Weights of a small transformer language model: 2 heads of 32, 1.38M parameters.
Each number is 500 + 40 x the weight over its row's rms, rounded and kept within 0 to 999. Layers, rows and columns count from 0. Numbers have three digits each. The size before them is the row's rms in percent of the matrix's.

# layer 5 MLP gate, 192x64, rms 0.181, rows 0-191, columns 0-63
093:538519470451514517486500499497573496479472435483471461550491567585506480489537550486503406524515454519523426408500502564511525527501525393531522506509482479463503495602513492485522513448462478
099:538467531525435423463512462546517503569448480481466511559513544527484492479499525522536509516524531582545543501465500572440554490502470511501503522490487410495525442623479493434531494479467453
087:446520459580474519389541442508501450485522506514468456576553514542544413476535564495525564474457537479485514594509514503439493490504532493527475494479560471469544478495495469504442510452492491
100:510551504549476502556490469456372467527512529456553439513483454476452553486513564438506525510520469498491553527485480462523430399508497525528472487478556448508473513510520563514556445542527484
094:464548494482524521565434518501453519529521416467552447491550471479486511459576547540496515491516469529494467519434512492553482441412509515509496451505559516469469509517520500513536491636509443
104:475539487465537457492489513483462581500500532502497552435547484477543502544590491449466546459531494446438448520525526521487369479470485491508549486471547466556526502418501477529524510569526495
099:454513492459547513544581559482452552451528481438554552529570498492470488456499497556448473591574450423486490500550427552492422524474519510517507502526493506452531523487470503483478466531481487
099:501585533479502538501534475452464499508499595449453439534484564484527459474569543493481546537457449463490451516528531519504488532427524487505477464520533529484600483518432447538480426511515457
110:466482495496532539446506470519494555553506541571481399455569500582505574448491540472437424496520511484479450457552483544504457450534471554499465550532492472486471451490477550535516542461483508
100:521513451524505493473515490432531544547523565489523525469540538551478591471408556481467452483549504515483498468502506531502466513564555442496440482535489441501432494432506474557547582466527474
091:555550569460487452481498551553493436566481521539425458468498546484542525471443443539485482501530461528470550427558473473511445467495469516523491512494523463607544470468504541530556546521481507
085:532573487543529468473494495522469547489473545520455478488414448510572442554520494443451509550484466487486419494497510475545433494475509564481448479535498479560532488540531556529606550485488481
104:490531488496543537432593443461524503524501421536505513498434492507540465424558581538467509492474472456560461477475544498518472447546541466553540488512515457470476511465438549546429517495466488
099:514527547546462426597477505485491503379530541503523458518465455566503492510495504492512437568521538475529533484459535503506531451475465422462480464578546462510477492537514482511514434561503471
105:508482401544494507474523477541500558510538484378475496562532511533473508509532536585519527500493460472458430474451554480502495446563592502532468465468570504481445480477517472502471486509539480
092:514519545447507487480538467473435499541547543549476431458425438506516517480577500470471471484536535476533502489488526421516452410583494510530481488467538458551543506461455501575495541449539517
129:538475436543503512481462483474438455463580424531481485493424518511532499521538523516498551557555490548504499504473472470511408426451505476468540529550520492533496409507517550526504413527474461
089:518551476538461488523451461538523512496494529490577531515463441547496543505499461483470511583421437506490503531456458518459487477548505489485463509428491523580466503622471552471515531459429507
114:435451552572481426480435480472612519452503439466468495515425546505510507482527624515482510518492529493539503489432519506410512538537511481536500493525489464487517470505480505463548497494476474
105:527511553583564470545441578491523576484501491460518505483533461530500522499509589485464461531555463532516456446425449494519545448437533478502472487583511485518523483492493472529440493468459556
102:490497515522492437539538523531509511592499509465531599503545531499517607415535458478526517468552447469440537489464433490487454472524523554487463428508421555484529476505508472489531502516498518
096:543537439494560451568527526452521472491516507482575552464607475472457510509497507548457551526406515524525505506483447547503443584552532508489493483478517446503510446486515555459500469468447512
118:475504489489578499609491542428531486506566420504506565423578495541487458499524502494453455532466487520523461460516478513471413497527604488448476495481517462555512517516498512526507482492508459
119:432526483426511518511506551516489513467541466473552508471493515441495489504448503555560483443488433541480495522429599516553504479509518422512507507580563500476557465506478422520489430548508485
086:482497506494511457447547507481475456567499523544545482474433468509458521490504498424534504578540510415395514539513440552520481493533463583530463455437530516544559436510461526507525514523517488
082:440466525517548495433557488515519544498542544473481554531499483599515492540462449536527442512450470432564456449436500500478508507519567492454534493501471515456461513428547538511453443492455556
130:498478453536520519522501456454568497446505558485543508530486542574476550512475520494527529553533468546569456414494545534503442446445590445471437491510498494509487514567510436500476471508522430
092:415419475483549505482573512493532473538487483522504490443501498527464459428487507553460457472587537525519498554536436513511466448525513481493494538473505413487556479499524597536500569530524467
105:514555461423537530428485547534482497541522459498547474455523468503432502472508427549510570447538457537453494451546523448465446434546487539541486527478532533491502451554471548552548500514550479
100:497469475543514481493552513529480439440509519519462493526430518492455489474566610545496476581515563479436561510561511474515474456489506541569477517512460441482553470484465468470590534502474502
118:450492475566480433457547468541550556521522424529463589496442478512478519446513457516464521539448496492510520505533567544490477521515463491398518454517475499570540502496550471549545458465459537
084:530591518465468537467556492524484506552529494480429399506538452509494447497532480468515512505524480558425551497472508476502444497524508523524448488507521477431634495527507457565514502488543477
089:547510501535481478520490545572578459548495469509464478542488523490417503527537480500552440463510562428517521437454516557463475481482545481510509499549400483494501507569453436506561546527486449
104:506457462479523428535556429486457503441549474480515421538512508518512534484545482545496531453488543512526509460471513507484474502454499541587532457416582390455461454485534515498503524541473493
111:600513417498398500513502427510553486473520525467461494539495512518505504465581477435514530553546513517535568535523499492485432488510472494562414512458523508498464439539465492437461492510503503
090:530516459436493434526454507510473499600479522455432529460498531534426481495608546476440528522516547477484559431469538510518493482537530564478490461505530487517490537513547490481502501446577453
101:517448494438531436514471551434577504525484474437535440540519547543522488520463558530506464519489475497483441502482487507520442502479545421506552511586499497459503595498533446522445456509453540
092:475522480457496525517535517501469436569531549592469473514482491508440561503533525512530483526480430497497506488473533588455530497475454519493527471583503434524476545439488516456380507554518472
106:545514509557516488440446497542538471515543551556480436526490503543515577454484524508474504445505500546479491475483509545446445460565561522454534529586517537458449530425453429458467458505481510
064:533561482500469537551500523501517498475496519453426443486467424485498583437491443484439430474546491524510400495563454502561464538474515565534511526466519494510492498497484524532571467445541461
098:545451467483551476395469451513541449526575510485463565525485472417441492475528551515468524476450530474568426437527485500513426508515488509481509525506583464537530467518494504575504495493495492
095:514497497493505463498490494519560479478523499499423397494444551509495517483476543572492533535496580508592508373508459469513505454508490527501471519482565445502564504426505471490531502481432488
108:504576448489541463522528476504496424444472432509470475488458498520507492477494566509521471472476500440516533486558519521473418456514515500615443506522516496512489469531411488525603506466552533
107:528473501531520502516477513426504478503496467497499529494558489504483612430572477529541461527521555511522569451459498539523461496438440508515523505533532445398502509443447554480423532506453487
107:461562493486494474512497508449580489424441479422495525513468537505515463501548516493470470573549546468545396509471537465542478450571501514551496462531509500561532562447453464549464486481511493
102:440512496514485497535530608480484501502485524475469431511480563460489506482480476569448452454432498502551415509462544522562556451474512490510536476588458507581463519480530493515536435536512495
090:497560526575445501476484453516504512531561520512461510439461546484486497465556504467531502526533438482513462420514527490468489479485437486510436487523467411485487551411590538484539579509539508
091:475474517537495464441539516544502584539495527517525506408584506571535505502455499572429490543457495407444483458483485482513506449532512463532493544526489553525456486468547515551493492504415490
090:618508443490461484557533552458509468444499486458517501477557440491488527471473488423505492525487550545481441488550536496578448507546495443524517495511510454483469479585483464483501528564424510
104:490464527529487502437498526493555496394474503544454508562445629531520473505520566493531544540430524455501498526457530513441497479489474444503558514564525495497469428534491463517479494458520465
098:489551438555499482514486520462528563533557501520477488491604502478528572538562462479476491500507394497533499421549591583496464505420524483492494472477491511491450521490474485491514445512469502
095:515453497516532502515575545496427468522545488484560523480488459509459451514566457470586505481466489470454520499443481484476478510532548525490509466442556466526450503582461548480433405513538437
086:472534441459489443469556485507453583503492592583448519483559468459510529498508481497456542491471455578518522470486488482515552519521470506508531517452467568431491512450593452554490482481509472
103:466551518457467544513441497471498584464503500478457501493462469561472581500490467463475501466524562431475580505451479525503487499479446532498503523533551463409482520458535547606518514537452527
081:467451519463537540450493554462458511546477511467517573556481517554468519446507492385519490465481537518439558506477493522488521488475487519471597543428567482484529448560481523521536501523429495
077:499554464527500564495557478471450520533517524479516530525487481450494530427489450445501505535489575463512437515602445497452462569430492535508463523517512476603492470494485488476530437507517429
091:509433530486452571434453510489552598494517553563438504542471495527485573504528487454469578446532528448536482423485505542519489514497557517436537486539444517503504514493504495487458444530502454
129:472489485523557500495504490556505499439525422489518574478543533514454516439475484516406419543578437505520467462497511499520495481570516569500504513465528496487481482546421530459551509565447456
097:421418522455468489464519456486472558477538521490522549407511493499510509498522492569506449570566487454553472503502481565442530513474462475537507524529533419543510548463494525564539498476431526
106:493529460548541480526503567491463529485514491469563503476594520539492543531510517558386485467534420465540452512489513504523478514497524467466506413522565468491469490421441498460469446540537500
102:553467537472491549506471542435568469489552551544519419507488485510558524413514497560535517503443441465482538450474572521506435518490521460512452444482524565418492537501452491504517542525501475
094:489519455493478571486530447433492420577546502532479484464518573523503537452520521455493499540523521480508471449512507502530363523505536583461509504548499519493468490506490566517416494469493454
103:480446463513472468487528524506510490559449429492474526540492477565450405486568534495461477506525513506445532508451442579506447494485530534489416538483529506541520548579520487521468405489463515
086:545484442440518531521433467455506530506432471543558452544546491515449512447486455490449512526424522524503448536538545487576467546535502534502532461500500452506550531552475518557599522505489452
105:466470517503493508510461487552505429469484460474551561543446567483506521467531544535487498510536536470456524433427535540510496523528494525483553445506519549553459465468563445461456558528382515
098:512441474512431497535536455430488467503497503481510510490486547501503560549542520587574523530511460464518553477418471564499476532586494514540445499487578537463491458551456493525488475475425465
078:489491520553550432591484493468502463503486454506509560487487535439475517412504624460534477474493485509480457528497490477495529460492506549537549512495532486489416525464608486480548473450516485
104:512508529550556485503538465493470496545455534502365494483524456538560486526516551434496472558540535447555467513543428492473463506495467523527500450504499466543539509484498457571473565543461562
095:449619498546509492489528545524415550482476531443460457497514531482515523419549514497520519482510503443489513435469553467491413471479540532493436484510519478456529509541555422559457487515491498
103:508474509525496516432537485556559510432555570443428428517415560446482527473516450477500505465535512485482510456422487519449483473449528534485498492525539513479459511568482488549546573461466492
092:509472445485523462490457527457524469531512434430458518498459437509424441496545460452551526494501447479514506461487498490496449480544466509454539522490567489606534529578533517574529479534486565
103:444519408520453428515555512577442524504471490517457488506503494530506590529518464478461512529544481486483435554536536490501475476512455509441440452498489488476494525526557467566512503599573515
108:524464430501528505461503419475522504510535525460512409467527464499420494482490587539456486520496552538453526462530539529529503459545460579540515524507477468495526480500525534567493556405442527
112:510465452557444544448471491494570510521488520501454505543490518495521402521516527485458558544470488466474495488543562501460446568566567474438528485505532498431513433558448468539546466464500542
103:445477519519487510490424443421464502485547457540533534546538501542527519495556561532515497459533517477476539510465490455534439438578539457483488511409547502454403493535518479544465518450518495
098:506600444465569471477562535436535513477538516486446515463520493486527471438459509523500464489521505500458502513547490549574481435419511500504536477530484528489537494502523442519591512461586438
094:492521481579511465557490547535412463488497559491536536506453497548485462478571427519469541612534495449500497485481576452466474469534482542502462507496488429494478524441508524528474457554477543
088:479441486521542513565496485493550547542528521596506498545549479545462579444448444507489447452525455426452523521485461511525456524534451485511450464430471530470440551530505480504551499483440500
103:491483509535551564556490523441512494562489480515556542507544564481478507478584459437492553570496496538446496537531424531451393545481483498501481443462512513519567512494526495495489426466502463
094:425494568525531527448561490465500560510547480483523514470497468415554507455506470533488458497472525524508421503507539499485502442444509534560532511612522502406502523506414534501538491476496467
082:501503414461526478553464548524470540480470566505474409433516542529611538475441525494418518495520529514511489519461552501477502455515448513576508487484572475478482494490493472509542525573463490
100:553488484509415441462525511500546460615530542468502509494508515514489456430479576461498478497532539535536480405434472439496534479513524540478510503564534515455576510484522514498459539472463451
090:445554439453525492456494483567498470538543531525491478405482454550531479470488508529388545485486504476557505487458524511490520389513496580502540519468442525490521567561488506476540508496518504
123:487463478501556444553472508548518443470587423450472583458522499542433466460476545550487448572478526505459490495551487508423492501548494464509567485479510467519528496536444519501529502469422508
092:504514493497501486514517468482460529436565468359501525514543482474584475540511536514418496547490454454532491525442476493471491453503589499519489501500531518544505532537494513441416500548444538
111:499482585481506560467515506500548507477582546533472470566490473447525462449491471486532454538509478383459475520442478511498477438490481540520467516532501475490571464535533510549485458557438575
084:470522476508527549502567595488476475487507532565472520521431509457481488424499561521517433520489482495569430464571516509483541509457486481505539508582476475475474425503519458501544515539558422
096:463440529515447538504494543400518532487518523546457444512442521507547532477549515522512510529464502503466427518472524505523530470531515529504587473470417483478541499485492505546463578408581539
118:505487486517532500512479521491513433470523541486496540574506496467504418486524526509525486512496491450491478498457553574446495482475569516584572463412508379474515451443463511511576536514496525
102:497586519519502491497488471488466488474568542450503473500475459502500530504531534429521519535500501562492461514513556468481533474555496442478459380490486412515554440476485485560563595532513477
080:484522524498547499507495357533538487499521537508505398511530474551441556451479530521457476558530552470526456389474492479522526525517543459475510528498478497473472575493480493487529565482497468
107:514532416482581495547508474519462549570498463486510500597486463521543540442552486535464540553517465509526401430483489577472489478504504440480509494527465485538537471489490525463490439515477564
106:503509519476494518473484504498467474512499524534516433458533492535381530451559501527512459406521555446460515542447551540535499485486522491569575473497509479547496439440457478499602491478461514
105:539482440507505515486560517490470514474482527538538443475560527480531572498484510453457429481485456560539496507549558582451523511450523496480478496569406472468500438433480540553454534555477490
113:567481482432440504494485482507525468514528504524544492500517553434489486439478556619496544462529444475393535480471522501501504503487526513523447537477464530504539448514518583470561519540545448
098:490502511483518490447540484503572537497461497545457515528471477545469451405512492450551480502485547545445526540542562523476512435491473494474528440450526477507559404484498403517567545453509521
127:461432510523510470507443540571501458490497493506500481517518454496525517388544521541478440550501506522458543498455524641476503556472519484529501438497481443527539483515534546505554461478437475
100:502553517509508463549495458447566444469523433564525458464474530428497480418547553423482508520439552472506504429549548459497485471581561463496535482532517499522542506544435475501480500495505488
117:528542431472477522519520545444493478534523511519434492530511485565405543465517483493498489564544466478454478452553503528392475526469481537448416559482534506505533477456558488519481537566475466
103:547511546456445479494605556518501493431476509519564453488508501504484450471476517522562473516463496476443563560458574506475497428510525493477487486511534412471562463487559491526528553546527450
121:557557439450566572537544526465501494485524489559522460478504453473540440482507443513508512486502425495459505563425490507548450430523525565520446445511465545475517448539501512541490477558538536
099:524498430530457438507497437563543521486514515527498504512474510507453441450501498462487503513563499570487494482548548404484545540532579554535500567559530456430470416468493532519533483470475506
112:562490452496454489501552469435516494456575467570458466537438506436476513522511496474464479495475540473443464495549587508504493407572543534474559502502551531498453466461488543454540530535479468
096:481501451594476509537520470478479479484531496532521455481577452463565535465556536517451574567421447514512432523458502463523429480456487494543482497483493560484541511533539526567470439534499520
094:502474409598585532479454424517537442556505532479458439518516462495509453511472478484478516451471478513521433496564531519500490446508482537501454503606497516500533431556478491503499485543520475
118:487449483502567489524498487517508497500488488488554531550492534494445492517512538498508430546491529528517492434496470570440448447520616502492571487526544459567467463484377479497515448520481455
098:520571538487515421544456486520590475445547528496442478498451536485462480422501540452486446532486514467529484468533548510470463471567472515470508492597502536453498561484430519504562492527518455
117:470493443571497425568444508489525488510512497492479494533447548517476468465569504455536429594533491466583415500508555459496511526515485547534499496550500492455451502481457497531468447531433465
131:471504459529539476409568430490557498469542460538515449445516518498449441471535536480516458477521496529538531503512478433527459418530527540557567506507487470506512469471451587577527517528478469
080:502450540482500501485559493524478570443528460456612473487523467447508515481528544486469503504506517482438438519481520543562535452533463479523513483447546492368483505475500587509488532514448473
102:484479517493490493513448490448564508488503455537553521482531492518515496464533568559513540545493517555422477440442504451490481548582572484573490493516519479416458483523429510532514498438434445
103:560495505483529485460459490450554426502626554513483511453576532477487520455495520461511458521486549465483462534485466600489435495539516407509495527489502535487529459491497495470430475490446499
072:466472486527443544524467434484575540576526456464545459444569552468503496440490557551499516459426488558534469467524496514479525512497501488492587471543520493464465541513487443529469438510463438
080:444534474518579465424481558484511497528519491504454480460496452576521513527498435538455460478515514502555506550522493614517559440484471435528497520491476453537526446435481529527534501460484431
080:485550468510494472570511507453512479436564506479507440463418439464514544509471538474519496474494447529467466493499522477501505401469463532556497505577570541489518532545552538484461576573478460
093:514534489468493476526506501382477545550594456529528547530517531420487473564530497499473480510468427569530499495528468496548484500529456467513482466530522493413545427539509548516453473487521443
086:514462443458516517485451464524516518548537549517475551543492531516505524449533443436465467540498501571439536560452549538536467544487529572503472493470477481443537509501405419486483533533563457
098:478602525564522564483542505497473537510542462540530459492465520477543474468477518458409494387524507495491469465486485487489450469526531527516556465485526479414493503519478487545561500540571432
104:583459483565489513471484513439505400490526479510493466519502533522491409577490475487528521521502516527427530499556509481424419466578548482513561487558523496480499438461492451536475509486530480
097:553458428533543501479456511531468407523531428565493441529515473534450536535487472531501507513513545476517473454542488516532549555521500521520512520479468459539445449559427550514485401546539518
091:478482511496513500448523508458527515472469554475454504447466508559486490457510512394537609549465575506499551534479494463511478506505580452436456478519480560445561461579517516540502525510487528
104:509482523536483494496410435501593503509557491399497495559544512502495500485493494458503472575557536473489462385486540551455532479496497472505545550511531492473524489462519529455533551463445453
087:436492488556488532487528495529534576465471489528510549498531434476584446512509510515506486482469466477477469525404532497502489438522428612548490477498453552504486484475552548522442501556567503
109:514444499524482490474557469473523520493523434415511520533581502527515521500543519496438468482489530532490419376520549563448446503518523449510481572469495428539507547466483472510505528451468495
091:479463524476432491507526515569488473462484434454473479502454591565539457497525568474439593483522560450499513538542545465496521537516499512478530481460518511416481490530515407532555480479475494
104:467521552505474520480433522541538492517562437517445512500475456487484533502520530425504408521579496492452508457462508503472540483541487551517493507547481449554505503470509509591572430410487463
086:484471539502561497526513492509510551541485495531571507510487501544512614398477530548550483465507507492450457510498461502509477543508459495437473445506512386501486519478451531468555537569515432
097:504556539455445511506507429478640552454452499484522508491521518480491466528527536521455473571525520527454525508525538474504458494545567529529444457506512524453514510540411549480483444478436507
087:488418532542542610462496515481537501521533439432516439486465503518546488544461568409510481494487441508468486538469529470428519475478456566518526465472500476470552511529471534508552536564511523
099:483462501527529434466514528528533439530531441520470494542535546488534488481483521375539495521408468583500470509491577546455524496500504503462515535497506525458491557487467483461433451534424536
120:556477427536531465500505584485532535458519450490480473535510518492536500480439541580450524553520499547462476457461507517402507522472540450509553525541521529459465430551459454515495436505558539
112:414471446480519447487489527501566502498478481466505503517444573567455485543538527458488462536578477499565485436537572484495493497552533554544532549546463422496555520485425526504503492456481502
093:428616480496525419516546484526549554372498536562518547466454470511565497466501475505491529480487495497507470539477482518482473483520482477487495444576464527487473547439541498520544536473484471
090:513508524484475378558513423581588510473496475515494489483484539523549477469524503475499462460506554539485518492558587460562420477456543487439434508485488499510506465457541506463464514479512505
107:516520507572627489534505522498532465424530463493505548413482481548434509500508458506446550454490499455472482539518482536434451491527582445551506536523506482439527468529456468512470472503474526
098:456451532464483504465492569521446562525488518491467518446560550513555488579436564484531462475486507461471429531458473508518545441460504490463528510568486487477607556505508454507487499488425491
099:513510541513489516543466502397568485475544471553492471495532536551461537507449555492493464646513486518464552498462550514402510492505545497529518504508491498479504476500476502431478442517493427
087:524465509491477515533552460498585493480532437452467528523442462441484467517562533472496494604475455530564443492464547479548501520464470482566463458487450513465526479533476562501479467508600516
100:546556476490474536492566433500496485464505441532490550526514488491522452472524443461424540462558474459478486526566487542503505413498561476498463418549506541529552435515474498579481458544535493
096:511586438511508499533564525469466507566457471427554537518502524558502522478553488539487520480536459527541497466519479517437484443522548477471456458521451503498422527577547540490479521583502426
103:465565459519463514478429465450485506445569549519520493499476458495485466569505539444497499510487481427463528492449510523511482412553502563564500525551535482503525447495480533597513566488572485
107:481499519498493458509527473513527540502483591542547464562429495556532458559538476548483492508512467500478477485466455484374506463460567530537469495487515457592471443498500524581474487535468466
100:542544394510524436544474511472453506458477479565485501556444507510490444418525545473471449555499466453518425490512528522476502538504543511562560575531525494516476514483436522492480524540433473
089:449450473498516508470543543537493531526469494531475514526508540448499501480536542527525446472427491492526512544546521583518560492489491426521569546476535439435474399499494444531455548446425508
102:455431470461485511523537499488472521468529468507546546467462486568536472545526566591522464480455490634446500481542488457511424479575524468488491451449510483486522436510536509530514476514484531
106:453495475479601496473462536470539496542513533507475480465563462544560465416489511530511559500572508416525439436521512559452484474513516494489478438529556432520450519465456510488570505496522494
089:483483447549503484446510558422537562463532493493516510469500489518409516538570483519520443455495481524510524472498480526477481496575518545495496466460594438554449573519496457507587503444539508
123:557470512565486477463479470543517504433545493516523453470460556474458474412540537476507484559544480490520528417457586519491455464594548508461503529474509542487465492553497533474508459543466433
073:483507442504604471493498490454507513554497502556486432478499473520484466504487479428457424532550540563515505504504492503476499506490479472509487464574469515490630475478524470545469524489446607
085:465469507538445400511550479465507500473520548508591505493504483514472469446450502404541503485510508540489536446511561540448537500515509462513402524493489528482564514583492463550451504546511454
092:532491501490562509555447470472517468377548480403507562534459492521506492428416533519448524498494502497471504491484485471535473497528533448561473519562505475469500503517452545517561543517481581
103:477473521489524397593528546456487493529529496518430480509533490491536503481566515487512489583476495559508504517473509512482415420554527526455489460484549493406527508467544473487416520545488489
096:479500499495490546536456527432556524513520422426499483496559547546450488580494565530477412521438469526531490516504547544520480520577513456550470520559485426471477477472481527478519458448468471
087:465472488474529523565503452432522528529479437515450545548517473593515556435457511450519449594586470541493483460458543505522484505492565487509568517518459487494484536575510499457519460480513487
089:496495484519506484512578482504465522464519437461564420560518473468516504517512479438486515488468552507525511532409406529462436480529574493563510505555505448470520488524473447591516453541512527
101:456460527513495509496391489529489445471574483498511520548451462469455527569495489484497511513558491454482493531517469608470501499480480471515466469561416551537472507524534556542543438521510422
108:544525479507526547461465461466484474474548466580442493487511522538491595511523582518457442480496532473536476476424496523566492458480529465535477522515488491546534464443456470499622517451474479
105:544528486537519491471477479472583463492547498541526482476417538464405572453513545536522475569481458445550495443497573500506458437563535554529519459484544501543431491484496475485523507485460498
107:514421473563525423559552458467482433509502413489499614532500535493558511462522518543444514482514506484458479526468496508480438459574537520475509506506514539553536447506524508431538489452506511
118:516542449513502520443512477526544459529497520515483444450511492527413562488496527491501397524543487476500471443498519535415484468501469579563504517544486452483568565488508515494535587436538514
105:513454519534527522520522469531518509514479443459500530521502575546511474490564452546490514583530474528514463473403531572518484540515492441532463500515478489536447485603480416500494478480400518
127:543471494558460449498476495465539457525485451445546514531521543467403487435532513542487445523525482528487494520495514436462479535563485561557491509472514472488544484576476567478569465492400470
094:544490570500493485498555540527459517475466496506525465498509501475551473545522429538437476492504505569472571508479476484431490486456506480499476470509549476454569443540491583530546418594545443
113:460493487526513456416421566487506504525509399506487518492452573479453490523526551529539547500470494532508495477521602537445496479539547531461564444568548480468516465448491506492470449474474485
101:539448482548512448492520475416502420495464487516567492459547479477470468520564499510486436560494500540516502550475559504506489479427552506550480533552472496550562524461486571476424493473436556
105:495511490450493560494479516506553462416551498492551494492390503501448500510511486485450493526487550528562451488456541512465439522540505531615468503589463479472495483434477483558503479457536466
115:493439433500507478508425522472512500461492489545533473517498505571502489398611520454488455613560504439512469526489542457524496519519476538528463541473490505436523530461474525504472491496434473
095:446549409555498454472578555482516472548527499476485470451502555496471543485522528423544510441559428464495497443472508521491458416486537535489508489531541444480502532447510471548492523494565545
120:526453523486480513431433452496489487516476515424444502553468572493527489500506579552453523510463549551501544467501488561455439529483507473459546523546572556469511447491481460504552464485417452
083:505522439577432472533477462506532431526501476532556480520508477489508467517513404500539574474515458498414516506460555512533493443598527526439459498501484532499545481474475557538441475484542542
101:493571447486512476471512534530497466494516377541527409433529409497484544534487552498412455473550488517451459536512512509499487453570459517516542491520526495503523479485491512504469479560568524
091:561528559515574477489504490502547483534485509457497429474541457571543515535422477492448447529595471505486493534545470484536468493478594532504462470511506538486521455475448498581547546511443491
084:424448453585532473497496520441554563565538588466460466417547545501441524522545477475551497557504488494467441471488547556519490498498491486479489490507509501475470512497506488464442513416470550
064:507513460478559475398493498439478508486520451561522534413516491500451476509452466504517448507504493576492539481500540505556487466471439510501528491510500468510608471481510536558592588508505533
117:508564474508457529465460410541491491454522446539515506513449521550520425542456431491505577549539458526495511574457585492507451488531498468441469501565553529509494493487457512489474435532530463
105:520475435462530502456454475473512454527505441534502496543475562504459506490495564472496488502475527528499453464524543483438541533524476491518548539564575464574485488533443485406559473441418561
112:487445484537503557533500495511546493510480520538433513492509512541533509484523525443499475563486498467549492455485461564506464506515547463440611458476486468482438550531450421461492489601529422
092:483528448477490510467535546492516426506483520480479605456440504426535509481535450478548621572479460472522515542538520484526442486566526453516556451510495529437552494482503512509506489548482481
093:470535442526559473461508479491474554478507553434419410498474484522490553496515501461494506575534509500550450524463484538444518460492475475525481521500504523478615520536475560526439577456487541
104:538506503494517518432529504477580496393498518453571539478482464560507472492462527479470507549540454517493396548476433551506526542512499439522535484530485517591538464545483469483553462479485477
097:489529469443585548573573413495523500526578481458557466443473447504503485466535445524441561519543504455531480509471490522512485428489463494528487490510537409485498445472472541554495491472500507
102:563500472572529486404493538454477490448512521509446502467520446529482488511532538473504482560519482489523506484497496462481486431537539545532399508520478549479563450421522527598553534504470457
104:508477437533509416447478398486525528590520583506443524468442464484473476459507531565502502460536498507492458490555508490521526473568537502440492471514548499522460467499476533544529404505528506
106:547436506534515420491509483467490473502486533518493568505507522584431583470447494448479491517540500519448533524520462512569471514535605489542516526525528516567519468554546502475478428467440492
103:480525535508458483498482567498556437525502513559476513491408516488487521478453554424490421608491493530536448520539541539502530519502497536568483540536468436537504496451510457513493565474483427
097:494588489470511467528488489529548503550481400524507521550466521580505513499491555564440486439448444522516495521488527513511450427419594451499540483537471505471491534428508476542498507473497520
094:469533496556480576466543469519502461485565568487532446495523437535497542443524469490509461493488516470515397537463453535524421512500557513497433459529501480538535443503511473527508413525429534
097:463528513456468580534471537471452506525514493481582489465496497505560437450558541539469509483457477448443573552503475449490436579465526520502512534496494523483559480465497548440541421546518467
092:453493495447468558474511470547548580500504554552545446452470505458509483501510446498429474501510519464516551519487554479437487483546443493577456475514507560544461415505527466529564471536464565
088:502475590515507481579527597511515563416491563487508485468481459487564433446499485532448451449501547514487517466469500464520512507488473492498592462533546522463548548453509478516492453544518453
090:481517500575568501490526524510552538528537533453517508477490465511512446429531435529465404600527454496550473436509497494524526517513514516551467497429474507456590529506441476438525527506469481
097:489528534518483462543519476411564567509528500483538467487517490481547394472548559514494490509529528522476462529432525464525472436532481462506425432508571461564505415484549519512479495507518458